{
  "num_hidden_layers": 12,
  "num_key_value_heads": 2,
  "vocab_size": 8192,
  "rope_theta": 10000.0,
  "init_std_up": 0.0419,
  "beta1": 0.9,
  "lr_head": 0.00582,
  "decay_shape": "linear",
  "batch_tokens": 8192,
  "doc_mask": true
}
Each number is 128 + 32 x the weight over its row's rms, rounded and kept within 0 to 255. Layers, rows and columns count from 0. The size above them is the row's rms in percent of the matrix's.

# layer 7 MLP down (transposed), 320x128, rms 0.19, rows 171-188, columns 0-127
size [107  97 102  90  94  92  94  94 100  98  99 110  98  99  95  91  91  99]
[[146 160 117 160 128 165  77 104 126 138  79 130 150  84 131 156 107 124 172 158 172 138 113 120 115 141 192 135 147 133 221  78  34 118  84 156  98 123 153 131  69 209  85 145 146 170  92 121  84 140 181  90 151 111 121  96  72 144  91 154 123 143 134 118 122 120 117 106  78 160 118 192 131  80 119 155  95 139 148 114 157 149 100 155 108 121 165 146 155 120 180  86 100  87 145 144 140  95 133 116  81 145 139 107 130  95 135 100 143 146 114 148 139 152  67 166 125  68 139 191 128  83 115 182 151 144 120 112]
 [114 152 135 103 162 115 117 143  56  70 126 106 111 123 130 149 127 141 155  98 136 117 168 129 102 145 203 142 118 102 122  81 129 109 153 123  87 124 151 153 170 134 106 164 142  88 133 174  97  92 112  98 189 148 129 155 182  71 178 130 148 107 152 126 128 161 116 135 119 152 136  83  87 158  88 174 148 149  81 139 161  68 107 108 146 136 129 152 136  94 202 106 117 104 135 145 173  42  77 149 170 109 150 153 178  78 133 125  89 142 173  80 121 175 168 112 195  51 155 115 172 135 116 107  93 108 148 142]
 [119  56 128 152 139 144 167 174 144 116 152 103 143  94  77 131  96  69 146 113 156  77 146 160 138 114 108 145 123 172 109 104 154  97  95 120  99 141  76  88 128  98 120 139 145 159 130 118 133 164 127  98 172  95 195  93 120 106 105 136 121 166 114 106 101 140 125 190 110 111 198  56 102 156 139 129 136 160 112 133 190 172 168 129 138 194 132  76 112  92 138 165 211 131  72 160 146 118 141 166 117  89 163 127 185 136 150 143 115 107  77  88 162 102 149 123 127 188 127  62  76 159 152 138 124 142 108 164]
 [159 148 144  75 116 117  80 110 103 238 113 173 128 134 142 112 141 168  76 146 132 122 132 102 109 157 142 115 217 140 255 137  98 138 139  94 148 131 142 133 100 127 161 199  79 131 109 102 116 153 152 172 127 103 120 143 176 112 100 123 156 143  82 132  76 127 143 117 119  98 149  92 168  98 124 147 148 148 168 120  58  86 177 114 130 153  85 102 136 131 119 121  84 111 158 144 116 108 108 123 103 133 145 171 169 144 123 127 106  78 135 195 131  92 152  88 146 165 147 156 188 122 137 165 116 143 148 119]
 [160 121 122 131 123  59 127 115 153 117 129 159  86  50 154  96 183 137 186 191 107 137 115 138  91 109 149 105  91 151  89 135 140 143 146 174 145 166 159 190  61 158 147 108 137 169 148 138  78 114 134 114 124 123 145 119 124 165 122 131 125  79 104 136 145 132 176 140 113 143 145 116 105 158  63 123 117  88 121 116 144 128 108  93  93 131 167 161 104  63 121  98 149  93 158  55 125 113  72  22 132  84 131 151 113 139 149 174 124 165 168 129 143 135 192 197 125 181 152  82 115 143 112 139 123 151 155 109]
 [140 113 169 124 153 102  91 165 156 137 120 117 133  87 117  97 174 149 193 104 164  97  98 130  94 135  60  89 117 126  89 170  40 141 148 146 137  99 149 168 109 154  86 146 153 152 107 102 129 209 132 149  53 144 202 153 138 105 123 156 150 122 106 132 145 163 114 183 124 138 145 109 134 145 180  48 167 141 132 121  85 145 101 109 133 113 126  85 183  93 106 123  93 137 117  95  98 155 131  93  95 140 118 138  96  79 111 130 169 101 140 161 129 197 163 109 142 142 115 146 167 105 121 143  34 121 170 117]
 [ 63  59 120  81 159 113 154 129 132  51 168 114 114 130 135  85 145 168  83 137 135 134 122 124 147 100  83 132  94 120 132  93 153 100 164  91 124 158 132 110 115 128 100 186  84  96 136 130 190 105 134  85 105 146 174  72  92 145  72 103 137 132  83 158 205 124  95  68 121 101 175 186 116 153 138  43 157 145 147 144 124 160 137 156 119 103 120 130 145 103 158 170 144 139 159 160 185 175 100 148 143 117 163 118  98 134 177  91 144  90 111 165 136 119 153 123 143 149 148 152 144 154  73 148  95 121 135  58]
 [161 114 130 105  90 168 168 197 176 134 151 184 165 166 113 115  90  75 122 123 111  67 105 147 114 154 184 125 103 137 120 107 115 105 131  87  99 172  87  86 140 137  98  70 136 152 108 109 118 137 134 139 108  54 193 125  35 118 158 180 136 163 103 164  95 130 117 174 133 115 152 182 105  69 130 147 117 128 122 116 163 116 136 156 131 107 186 127 125 219 170 102 156 100 130 138 119 158 133 114 128 151  77 152 140 175 119 124 139 115  76 131  89  68 158 120 110  96 116 143  89 152 125 157 126 162 168 170]
 [112 102 143 136 130  85 100 139 103 105 175 178 130  88 100 111 140 140 116 145 150 131 150  92 129 113 106 133  80 178 122 153 149 126 182 159 113 114 128 106 117 102 120 109 156 141 143  89  77 102  86 148 144  55  94 123 164 107 118 175 175 169 155  66 111  66 121 136 116 142 114 137 157  74  98 105  95 112 132 134 128  91 115 136 141 156 101 108  75 154 102  44 179 148 134  79 100 143 142 140 215  64 150 182 100 148  73 126 144 217 119 131 118 113 181 113 113 115 118 122  79 119 173 122  99  82 142 183]
 [121 176 114 177  90 216  92 114  84  72 148 102 105  90  81  91  98  90  83  80 188 133 105 156 154 141 163 100 104 132 174 115  89 110 170 154 143 108  75 133 124  94 125 156 119 117 150 123  70  68 110 148 153 133 116  70 154 162 125 142  99 123 148  92 138  90 102 180  81 124  95 187 136 135 124 132 104 126 121 105 140 164  68 144 131 182 134 125  73  56 171 143 166 138 144  86 147 137 173 178 139 139  99 114 141 114 147 106 121 160  97  64  88 116 127 129  89 174  88 129 121  93 143 105 110 117 106 161]
 [107 156 152 113 143 105 199  80 143 171 117 120 130 105 110 152 193 133 148  90 171  93 165 114  84  88 116 138 152 139 144 116 127 132 170  42 136  71 173 121 104 154  65 112 107 137 158 148 161 153 137 153  66  94 130 113 131  80 138 171 145 145 131 126 110 172 131 142 207  76 133 170 160 142 191  95 115 152  98 108 113  45 172 109 187 175 110 155 107  97 124 112 124 134 104 104 158 129 163 120 133 144 118 137  90 118 111  93  58 126 143 136  95 133 129 101 171 214 129  85 143 112 150 146 110 155 152 143]
 [128  92 157 137 127 111 172 167 134  88 155 115 153 119 132 151 112 114 148  56 157  86 135 185 149 142 140 135 115 171 250 160 135 117 172  64 122 112 116  89  70  99 172 148 113 162 129 163 173 172 144 127  87 131 209 135 142 148 128  77 170  83 106 150 104 119 120 130  95 128 136  79 132 100 116 175 179 136 182 119 101 154 106 119 125 128 149 106 153 101 135 139 123  60 133  81 143 153 105 163 141  86 123 117 134 112 144 136 132  66  87 110 102 137  65  99  91 149 150 118 136 131 131 214 139 150  98 138]
 [117 208 141 123 113 134 103 150  81 120 184 109 106  67 174 128 117 154 149 178 126 176 164  93 103 149 153 148 116 139 156 127 102  87 138 199 114  67 106  69 122 122  40 146 137 147 131 148 146 149 133 109  92 101 139 164 102  69 209 115 158 133  95 106 114 126 175  96 135  98  82  92 139 188 151  82  77 138 119 147 139 130 123 126 112 152 140 140 109 117  70 101 144 116 148 154 131 146 149 167 154 172 147 125 148 129 173 110 110 111 118  94  67 161 109 142  94 135 146 172  98  91 165 193 143 178 164  86]
 [157 120 194 113 153 162  89  94 133 188 169  95 100  88 145 114 114 124 114 139 134  84 135 130 124  82 109  95 164 105 136 143 139 142 114 131 186 138  92 148 202 104 158 139  98 199 191 127  94 151 137  83 104 129 153 133 113 117  88 140 146 117 158 173 102 134 144 121  85 140 110 146 140  94 126 184  84 134 119 129 156  91 181 160  87  66 112 132 129  97 140 142 187 126 192  79  89 131  95  72 156  92 160 132 150 120 158 159 128 183 161  97 129 121 123 150  86 147  73 202 156  58 136 117 140 109  84 166]
 [100  42 135 182 113 165 111 154 163 124 149 150 108  78 171 129  96 160 127 127 125 136  69 164 123  37  88  73 136 116 128 167 128 137 137 135 131 134 138 136 135 132 161  76 153 150 152 171  80  97 141 189  96 102 183 123 146  96 124  72 131 130 113 110 121 104 133 119 145 174  99 175 151 116 138 183 148 148 157 149 100 170 187 155 136 133  93 106  85  89 159 124  98 142 153 107  89 106 111  63 145 119 138 116 152 149 127  70 203 117 178 113 179 144 148 185 177 146 106 135  95 154 111 177 167 149 146 111]
 [109 108 105  93  59 173 146  75 131 141  85 171 132 123 132 135  88 185 133 109 138 119 122 148 109 141  99  86 137 144 226  96 113 168 134 131  84 156 158  75 136 112 123 125  66 107  70 137 162 174 143 114 156 135 114 123  82 166  99 143 134 119 157 107  78 104  96 139 152  69  82 105 163  96 173 169 117 107  98 131  57 100  27 146 159 129 116 103 102 155 119 124 126 136 111 149 165 103 117 159 130 185 148 113 135 175  86 151 136 109 160 107 123 143 133 115  96 114  66 136 196 136 131 153 109  63 126 120]
 [153 136 114 106 121 156 155 146 177 160 140 126  85 151  64 152 129 130 154 120 100 123 121 135 100 148 143 128 135 136 124 144 159 161 155 108 149 139 126  98  82 147 109 137 174 130 133 122 140 159 176 154  86 144  94 116 127 155  86 187 247 136  63 136  77 121 153  87 116 102 165  70 103 103 105 109  99  76 124 160 134  95 144 152 154 141  36 151 130  66 114 111 153 152 179  90 113 195 167 125 171 142  87 114 175 166 127 185 140 109 124  88 120 165 110 138 142 175 129 102 144 136 132  46  96 113 122  99]
 [122  99  54 172 126 135 103 111  94  54  96 136 145 136 109  95 127 144  74 109 155 130  92 169 151 117 135 178 128 141  85 177  93 125 157 153 164  80  92 160 155 146 117 106  91 161  88 101 109 157  59 142 119 143 187 210 162 164 144 139 104 127  72 161 108  97 100  97 115 139  84 132  69 140  83  98 145 169 138  94 134 139 126 104  98 106 129 110 151 166 138 163  88 109 110 109 160 125 210 115 126  87  54 143  67 128 121 117 153 171 160 147 176 129 122 128  72 123 141 158 134 130 110 124 120 119 119  64]]
# layer 7 MLP gate, 320x128, rms 0.194, rows 172-189, columns 0-127
size [ 98 104  90  93  91  95  96  96  96  91 108 103  96 101 103  91 102 105]
[[143 138 113 154  76 137 177 179 119 145 172 178 139 113 120 125 158 133 114 104 109 140  98 126 193  99 111 138 128 154 172 127 110 202 131 121 104 149  94 129  86 116  81 175 127  91 121 123 143 119 174 161 198  96 106  30 136 124  93 136 106 156 130 142  99 123 122 151 192 122 132 147  94 158  69 144  78 147  81 141 146  74 145 171 175 137 123 106 123 110  59 127 111 148 153  71 149 165 117 139 140  69 116  99  82  91 115 150 100 104 135 140  91  82  77 163 129 156 157 154 184  90 109 189  93 140 132  99]
 [ 87 228 107  96 107 118 104  99 166 156  72 136 121 152 125 101 162 100 148 162 105 130 132  77 150  84 169 107 135 130 159 156 170 206 150 106  70 104 121 118 146 147 143 119 150 143  92 106 120  81 181 108 136 131 142 122 117  95 120 126 140 153 193 115 110 160 139 208 130 124 173 179  74 113 120 118 155 128 155  82  93 165 126 124 132  71  78 122 157 140 107 107 143 130 123 151 137 115 147 110  62 118 129 103 100 135 113 189  97 183 160 108  78 178 105 136 155 166 110 164 181 103  85  97  79  74 146 123]
 [138 172  97  59 166 139  93 161  82 107 140 110  74  73 145 133 152  97  78 125 123 151 147 148 171 137 155 143 152 165  96 143  93  85  99 144 135 130  97 163 107 140 134 127 103 166 136 145 169 113 184 107  84 118  94 141 153 144 145 173 185 167  86 123 150 106 107 154  91 149 124 125 119  61 126 155  97 134 140 167  76 127  82  91 125 108  58 119  90  44 117  85 142 123 198 111 140 134 128 135 115 133 114 147 141 152 109 136  83 110 170 151  74  74 136 177  84  95  87 166 133 124 118 180  91  59 111 152]
 [141 160  56  67 108 121 148 148  39 100  99 139 140 108  98 124 100 139  88  81 154 116 116 149 156 131 104 152 164  83 137 149 104 155 105 125 116  70 180 126 126 101 108 125 129 170 116 124 208 226 130 127 124  93 132 112 130 164 106 127 140 170  92 131  92 136 128  92 160 151  91 124 124 142  66  99 141 180 200 137  53  96 117 170  72 141 125 106 154  91 104 110 155 170 105  69  95 180 112 168 104 140 129  99 118  97 163 164 146 143 106 162 116 168 139  61 134 139 101 126 152 140 150 142 105 128 125 120]
 [114  91 173  88  90  48 121 182 144 131 100 128  98 148  68 112  95 108 136 114 129 155 177 102 170 123 126 167 162 101 133 128 129 117 154 147 155 112 124 157 197 132 134 112 155 163 145 105 169 204 124  93 140 117  79 152 191 128 135 178 123 103 165 161 194 153  61 149 115 135 145 100 181 159  69 105 177 121  90 179 117 113 108 181 152 141 137 112 130 132  68 109  79 116 111 136 131  89 180 109 135  97 110  69 142 132  95 154 138  93 152  79 146 143 120 124 116  85 130 187 137 102 124  91  84 165 104  95]
 [153 114 145 100 156  83 128 137 129 167 154  98 164 163 103 155 148 105 110 106 156 186 122 108 106 130 114 175 100 164 126 114 104 122  68 141 129  91 134 166 148 119 175 121 186 125 119 145 134 136 129 113  84  91 141 162 113  74 191 177 125 208 142  92  84 160 139 121 131  90  98 142 208 116  73 154 153 117 144  90 128  99 126 139 158  93 170  98 114 122 171  79 144 140 123  92  89  94 127 126 151 183 136 103 147 163 164 151 124  96 125 135 164 204 161 116 136 208 113 149 175  98  79 139 187  80  71 128]
 [121 105 137 147  50 165 148  86 137 149  81 149 111  90 162 100 134 140 119 153 139   9  73 167 109 152 140  91  90 110 151 160 162 107 113 154 116 147 118 117 104 100 138 159  96  90 204 158 167 101  91 135  87 132  98 118 136 139  73 101 129 163 121  80  90  94 166 112 133 134 118 112 161 122 140 128  71 154 100 126 134 140 106 126 128  91 158 140 127 123 143 176 135 124 129 127 138 111  99 114  99 110 124 120 159 136 201 159  81 208 108 130 156  95  85 192 131 100 125 116  91 148 124  78  59  58 117  94]
 [127 136 170 122  56  99 128  79 120 133 120 108 135 127 154 140  66  76 160  83 130 125 132 123  78  88 128 185 118  85 124 133 153 152 118  66 132 106 170 140 117 121 100 151 144 142 142 199 103 155 145 103  68  64 106 115  57  89 151 142 179 133 122 121  63 121  66 132 122 142 151 143 120 125 149 142 105  61 129  56 120 105 131 185 126  76 168 171  60 114 115 117 105 165 128 113  87 125 116 130 128 113 117  92 149 133 177  75 103 127 173 122 150 154 139  96 124 152  54 102 129 178 152 115 128 187 134 142]
 [ 96 117 116 121  48 169  99 142 119 116 133 156  69 144 134  87 148 120 118 139 132 126 192 118 103 100  94 164 202 146 160  92 183 119 107 107 158  65 116 172 138 116 131 114 184 111  44  83 144 115  92 138 144  69 130 185 113 109  84  72 150  99 129  96 101 106 132 169 114 112 148 153 113  97 119 101 100 114  87 105 153 177 114  84 119  98 101  59  97 129 109 127 159 203  83 112 168 151 142 172 121 133 156 115 145 123 150 191 117 143 141 132 125 130 123 118 154 134  68 174 131 158  64 121  81 110 147 138]
 [121 135  95  65 112  75 194 167 143 207  97  82 100 146 211 124 118 103 154  81 157  44 114 152 102 168 155 149  92 185 190 120 149 130 191  94 126  75 147 145 187 164 108 108 139 137 131 152 112 179 115 115 143 182 100 135 109 117 127 152 138 115 135 174 125 168 148 127 162 129 148  97 121  60  53  86  92 147 101 136 147 100  93  76 133 167 132 111 168 101 142 106 153 139 129 127 132 131 123 133  73 116 147 166 152 114 161  76 135 152 160 155 140 149 129 146  99 123 126 158 185 105 115 122 122 139 145 152]
 [116 138 164  75 142  77 138 123 135 161  96 114 140 154 115  99 137 172 137 129  97 185 151 134 123 147  87 186 116 125 129 119 169 109 129 111 130 159 124 116 124 163 111 141 112 148 123 104  70 145 159 121  99 100  96  76 118 113  96 203 200 200 170 150 132 204 178 172 143  98 109 171 211 122 114 103 132 140  85 106 133 110 122 119 134  61  76 150  90 121 182 116 125 149 151 156 108 137  99 131 161  95 177 129 161 152 115  84 102 126 156 120 141 165 148 141 166  86 126 167 184  52  93  82 117 163  93 134]
 [121 138 135 113 101 142 185  91 106 120  82 117 105 100 116 140 138 150 114  65 173 134  84 109  83 107  36  99  94 140 157 101 125 158  75 120 118 155 147 132 101  89 123  78 175  84 145 185 107 115 125 143 115 113 108 110  72 124 149 164 122 117 134 145  63 122 145 146 134  39 123 158 139 101  92 142 107 148 133 106 102 156 121 115 179 162 111 189 148 107  73 130 153 127 115  89 182  70 148 171 120 171 151  94 138 151 149 180  67 150 160 106  93 115 168 127 146 122  77 143 146 102  66 100  94 191 148 122]
 [118 139 180 121 130 103 100 147  44 123  63 131  85 111  83 149 165 173 111  77 164 118 121  90 105 106 163 153  94 140 118 201 197  85 129 127 158 169 148 148 103 183  93 141 135 136 121 158 125 127 185  59 135 109 130 101 133 137 143 123 145 161 130  79  73 156 142 148 153  82 137 152 137  99 186 149 144 179 115 123 150 129  95 134 149  87  91 114 140  88  84  79 191  94 175 131 159 124 119 154 118 121 128 110 161 182 143  65 152 119 176 109 108 152 125 173 156  87 140 180 178 108  85 137 115 151 147 124]
 [101 183 139 112  75 125 130 149 130 148 121  80 148 199 116 117 135 150 159 117  96 135 110 169 142 165 133  76 130 130 182 105 154 124 164  61  68 115 182 132  90 119 197 129 169 161 123 159 199 133 113 145 140  79 132  92 106 158 121 179 131 112 145 120 102 131  99 179 109 169 127 165 148  61 192  74  95 206 150 135 129 161 106 124 103 122  87 161  95 126 120  98 171 180 119 136  99 151 166 108  92 145 125 160 112 160 119  94 104 168 125 146 173  81 157 184 167 129  84 164 110 136 131 118 108 170 142 126]
 [200 136 106  66 123 163 119  99 146 122 127 191 139 125 122 134 188 208 135  72 167 101 122 110 124 155 154 163 116 142 139 169 153 136 110 122 133 152 160 120 117 122 138 145  86 109 118 129 143 199 142 102 149 108  93 128 114 139 144 193 178 149 125 114 144 178  82  99 162  91 128 165 157  58 185 113 138 122 125 111  88  72 100 138 130 162  98 103 129  45 140  70 101 113 120  67 149 100 109  96 137 137 172 142 152 131  79 146 101 109  73 148 147 123 103 101 114 142 101 121 150 183  63 131 102  68 173 111]
 [145 106 158  94  87 149 157 144 145 150 155 117 170 165 136 109 102  70  62  85 104 132 128 104  89  94  73 121 155 101 156 167 141 122 127 169 110  99 169 167 135 125 144 139 144 118 120 157 122 165 107 134  88 132 131 176 104  86 158 121  99 113 190  89 167 167 115 152 101 100 160 132 133 121 177 148 126 116 102 127 153 134  54  84 157 100 166 176 124 110 121 158 166 184 120 161 134  91  89  68 104  90 120 145 111 159 178 100  47 115 191  49  98 116  76 142 137 117 129 172  94 142  70  98 128 153 163 164]
 [129  93  99 140 115  52 201 117  94 187  75 127 128 108 142 137 121 122  99 132 128 113  74 109  83 134 133 156 126 136 156 108 165  96  75  76  60 132 166 146 108 145 175 161 172 117 151 165 116 160 171 115 105 118 126  84 119 151 104 158 115 155 125 156 140 199 159 144 140  62 174 145 155 106 162 168 141  94 103 114 137 137 124  95 129 113 154 153 150 133 153 150 142 145 169 126 125 179  98 184 147 190 151  92 199 134 139 152  80  63 132 139  87 101 145  78 182 152  99 129 114 104  65 128 139 140 140 185]
 [166 117 113 106 128 177 138 114 101 158 172 120 170 146 151  99 142 149 118 133 158 119  95  84 126 130 162 176  88 113 152 150 145 126  97 168  52  61 115 210 168 166  74 168 163 115 173 106 151 118 184 142 113 161 111 113 135 123 107 144 115 132 127 102 108 113 129 136  90 119 224 180 127 120 139 136 149 197  66 164 114 139 101 154 129 132 115  86 116 118  87 117 121 156 105 185 127 134  91  76 100 135 163 137 173 119 137  98 109 156 134 167  40 121 103 166 158 121 149 126 104 131 126  55 139 161  92 172]]
# layer 7 MLP up, 320x128, rms 0.194, rows 172-189, columns 0-127
size [ 96 105  91  93  92  92  89 105  99  95 110  98  97  98 101  89  99 106]
[[121  89 125 120 118 165 102 144  96  99 123 102  94 190 158 106 109 162 138 108 161 144 189 115 133  94 123 137 150  67 152 129 129 144  68 163 161  93 127 146 158  78 205 108 134 117 142  87  87 109 111 152 174  99 157 165 126 142 161 145 116 118 151 145 113 137 106  87 185  94 154 198  97 135  66 147 203 161 162 132 130 163 171 118 108 176 200 188 104 168 129 141 147 205 132 132 130 106  91 180 133 156 118 148 137 166 142 130  62 134 140 136 123 164  83 142  94 110 116 114 173 128  74 121 130 112 106 176]
 [114 147 131 164  81 128 105 160 106 124 116  89 155 121 151 178  96 138  84 116  34  89  97 146 137 153 151 167 190 102 110 131 160  86 126 155 130 181 127 101 192  84 141 121 130 102  95  68  89 106 129  92 163 148  78  81 133 135  86 102 146 151 132  89 132  95 150 128 147 119 160 132 164 137 148 121 145 139 170  92 151  83  74 113  82 110  60 168 110  97 178 138 116 180 111 178 103 153 199 126 123  84  92 126 173  92 196 147 118 156 149 121 121 108 146 198 122 171 127 123 172 148 162 106 138 136 127 105]
 [165  50 152 198 128 131 148 101 148 173 138 158 157 129  88 143  92 123 141 185 121 113  73 128 118 116  85  91 139  94 147 120 179  88  91 182 130 131 123 101 135 140 163  96 128 121  87  99  97 174  99 120 191 156 151 146 141 116 141 127  62  99 159 146  82 195 148  99 106 118 117 113 124 141  90 124 132 138 126 161 172 127 175 175 157 106 183 145 166 227 139 119 164 116  81 117 109 127 179 135 143 148 158 100 125 121 128  88 158 169  99  30 112 120 159 156 126 123 118  93 100 117 141  71 155 136 131 152]
 [141 135 152 147 108 142  97 195 107 132 177 146 160 140  69 107 107  85 159 134 152 132  87 213  94  88 121 102 122 125 153 159 108 154 139 128 109 115 129 120 135  99 136 114 128  92 136 123 138 145 150 138 157 138 149 122  88 173 171 121 100 111 152 119 104 101 142 166 145 107  98  95 149 104 106 183 168 126 113 113 106 144  90 135 160  56  96 185 170 123 115 152 186 116 125  97 186 184 138 161 119 138 165  81  49  69  88  81 185 121  82 134 159 143  41  93  91 131 152 155  92 112 100 147 158  73 124 168]
 [133 164 195 142 124 144 112 106  79 144  94  50 182 148 101 175 140 137 145 122 125 166 132  72 113 118 134  96 116 137 148 133 116 126 124 139 120 156 144 134 121 103 117 165 121 105 207 129  72  96 135 163 179  55 165 152 148 179 190 117 114 117 144 146 177 100 119 164 137 114 126 167 146 159  94 165  76 114 106 146  93 175 136  89 182 121 123 137  79 131 142 129 131  96 140 176 134 186 162 115 142 133 181 160 134 160 138 150  90 148 143  81  83  59 116  77 114  76 105 164 148 130 155 118 201 181 136 110]
 [157 168 153 113 115 173 108 126 133 100 190  99 137 147 130 146  84 109 154 123 150  76 127  93 129 138 133 143  64  84 150 128 164 113 111 149 136  59 105 138 149  91 193 159 167 151  94 135 110  65 129 134 138 167 168 113 108 155 167 117 122  99 143 163 153 112  68 162  81 154  99 108 153 161  71 171  80  78 150  58 117 114 105 141 121 113 181 102  82 139 136 142 105 123 139  83 144 133 140 120 115 137  98 222  97 108 142 186  77 121 121 170 130 109 123 136 102 184 119 205 115 145 136 118 177 122 115  68]
 [129 160 167 136 117 150 138 164 133 159 150 161  98 167  48 152 155 120  86 169  92 150 101 116 103 110 112 102 123 130 138 177 119  90 200 158  89 202 150 138 127 174  94 165 114 175 142 159 170 151 164 189 113 159 115 148 101 132 115 175 128 110  65 118 125 150 102 115  71 114 125 146  82 136 144 132 193 177 135 142 143  91 134 159 124 101 151 131 141 176 106 131 154  37  83 160 134 147 102 137 111 121  85  62 140 207 159 147 125 124 192 111 101 101 125 115  94 124 128 140 117 161 150 101 101 132  65 130]
 [107 191  96  51 139 135 121 113 101 101 119 104 134 179  58 137 179 134 121 178 138 148 158  88  99 157 131  96 160 140 111 127 146 143 200 152 102 151 154  76 148 132 115  95 112 114 114 151 111 102 165 103 104 141 150  83 155 136  83 112 111 134 190 107 133 176 201 101 132 110 113  88  89  73  90  96 129 102 100 136  99 135 139 124 202 171 122  61 159 136 106 119 153 115 120  87 124 148  49  93 109 135 153 118 127 132  96 137 112 137  82 117 161 127  57 162 127 124 144  79 111 133  81 137 192  83 132 176]
 [ 78  99 133 123 129 133  61 132  78 163  97 149 107 123  99  98 133 147 154 138 118 135 170  94 117  87 159 153 159 101 132  56 150 179 134 141 161  99 132 132 144 168 162 106 118 138  56  64  55 180 137  94 162 101 100 124  80 114 102  97 146 102 120 131 143 140 143 167 130 100 110 154 112  89 112  77 172 119  80  76 119 137 119  95 177 145 141  45 133 107 104 138 111 158 135 110 123 152 163  78  90 111 123 142 148 132 137 188 153  92 113 103 125 125 110 222 170  94 149 160 172 151 115 132 150  85 176 179]
 [ 81 139 120 150 144 179 106  84  78 148  88 109 156  54  90 153 176 168 115 138 166 177 117  87  84 133 104 128 139 106 156 122 128  99 159 113 125 109  89 122 137 163 158  69 165 131 108 136  90 169 119 155  65  45 162 112  90  71  64 107 113 137 164  78 117 112 159 159 135 106 112 127 171 175 154 160 120 130 141 109 122 178 120 167 128  76 146 142  91 151 128 117 167 106  92 118 109 106 108 132 121 140 117 135  91 121 117  53 128 117 111 166  96 130 106  98 179 195 168  92 150 134 139 136  88 109 176 196]
 [120 164 103 141 159 116 159 125 123 155 171  95 148  96 156 131 160  74 195 117 111  96 124 143 132  83 131  83 105  73 117 138 106 133 101 103 209  93 165 182 143  95 152 125 108 146  83 130  98 135 148 115 166 112 101 140 137 132 130 100  90 102 151  81 122 142 192  99 188 151 135  92  97 133 140 156 158 170 225 109 167 107 137  82  86 138 122 116 159 125  96 116 152  63 116  88 149  79 118 152  59 171 122 150 102  77 149 142 105 182  65 116  84 114 128 136 111 147 169  93 146 172 151 158 101 110 117 175]
 [161 155 115 153 181 130 166 111 108 142 100 130  72  94 136 161 155 140 131 132 176 104  55 156 135  47 124 107 139 115 104 130  79 162 137 115 146 142 145 112  80 136  80 103 178 142 202 189 108 110 146 118  80 120 134 105  94 123 168  92 125 102  81 167 109 144 166 146 106  74  75 138  59 133 210 151 111  70 138 130 152 134 150 162 143 205 118 113 128 106 145 163 178 133 129 131 156  57 145 179 162 121 151 104  98 112  99 123 141 105 169 123  85 103 167 129 105  98  87 109 136 117 130 175 117 109 123 159]
 [178 122 136 125  98  92 154 104 147  99 189 113 129 128 123 104 144 119  93 144 111  57 138 135 160 108  87 135 191 106 133  63  96 100 106 150  86  65 113 134 158 101 167 164 163  85 146 132 104  96  35 146 137 107  80 156 104 155 121 190 130 132 108 144 147  96 119 153 100 139 143 116 120 132  73 120  64  98 109  96 104  95 118 130 124 239  88  75 152 126 140 178 109 123  99 123 161 129 102 121 123 138 138 153 120  80 144 156 100 162 113  85 120 132 119  69  97 176  87 134  50 124 134  83 130 146 103 121]
 [155 123 177 148 123 147 153 132 168 138  81 155 159 118 168 158 137 128 128 119 124 160  91 123 134 110 120 176  92  89 146  72  57 153  95 125  99 152 161 154  88  64 121 112 174 165  72 131 194  82 119 112 152 107 129 160 130 133 120 158 154  67  85 163 152 130 119 104  77 147 169 113 176 151 114 117  75 192 152 130  90  95 108 182  72  76  93 149 119 138 131 141 178 104 160 127 107 174 173 152 170 125 133 117 129 143 137 132 105 130 108 113 170  63 121 117 168 121 144  94 109 124  80 149  40 170  93 102]
 [ 86 151 155 130 113  82 132 143  83 134 148  63 103 137 147 126  77  47  97 143  98 146 149 151 130  91 102  80 149 126 122  97 104  88 178 168 104 100 128 144 145 149 168 123 159  97 149 138 116  93 110 164  98 156 152 125 134 119 142  88 146 142 155 111  60 105 139 105  92 158 145  94 152 168  86 101 107 146 112 111 137 204 110  93 123 121 137 140 145 172 141 175 171 140 145 148  90 191 146 139  83 107  70 130 116  94 204  90 147 162 180 135 128 121 154 173 169 141 162 155  72  60 184  91 135 177  87 127]
 [138 150  59 114  90  82  79 102 119 121 100 127  70 116 103 185 157  78 183 131 137 131 108 153  96 153 146 119 118 149 156 121 122 120 101 109 202 137  97  91 121 129  94  82 146 140  82 183 164  88 107 120 124 135 117 101 140 128  80 110 142 179  92 118 117  76 188  94 192 142 125 122 126 128 108 141 155 121 107 116 130 156 146 165  97 136  90 147  98 127 125 141  68  78 171 115 124 154 184 211 151 145 134 107 156  69 139 142 173 163 116  45 139 196 157 160 145 157 135  81  89 112 156 108 110 167 136 146]
 [ 93  80 107 185 125 114 127 133 198 154 110 163 176  24 130 108 100 193  99 169 191 120  89 143 154 113 129 106 157 165 123  83 143 115  71  70  77  66 190 131 141  95 126 157 104 142 127 101 123 131 172 124 163 143 136 107 127 123 102 119 118 111 164 160 130 154 145 174  58 143 105 135 144 174 106 176 146 161 110 147 163 131 127 173 117  88 175 149 132 124 127 135 169 146 130 131 172 169 122 168 137 148 114 104 209  89 181 119 128  94 115 104  92 112 202 140 157 119 121 118 146 116 109 112 149 137 148 127]
 [161 118 155 103 157 135 164 114 168 135 142 128  90 120 131 157 153 146 154 117 112 108 134 110 144  89  87  91 121 144 108 154 134 106  92 108 104  60 171 166 118 130 121 112 148 105 102 189 152  93 164 136  68  95 203 159  88 137 110  55  69 153  79 120 191 135 104 188 118 149 149 168 136 118 173 133 132 123 140 150 143 157 145  64 153 135 109 130  92 115 122 123 113 202 151 117 100 116 107 195 142 147 123 112 146 135 166 157 172  61 183 128  57  94 124 108 175 144 163 108 148  95 129 119 120  73 183  73]]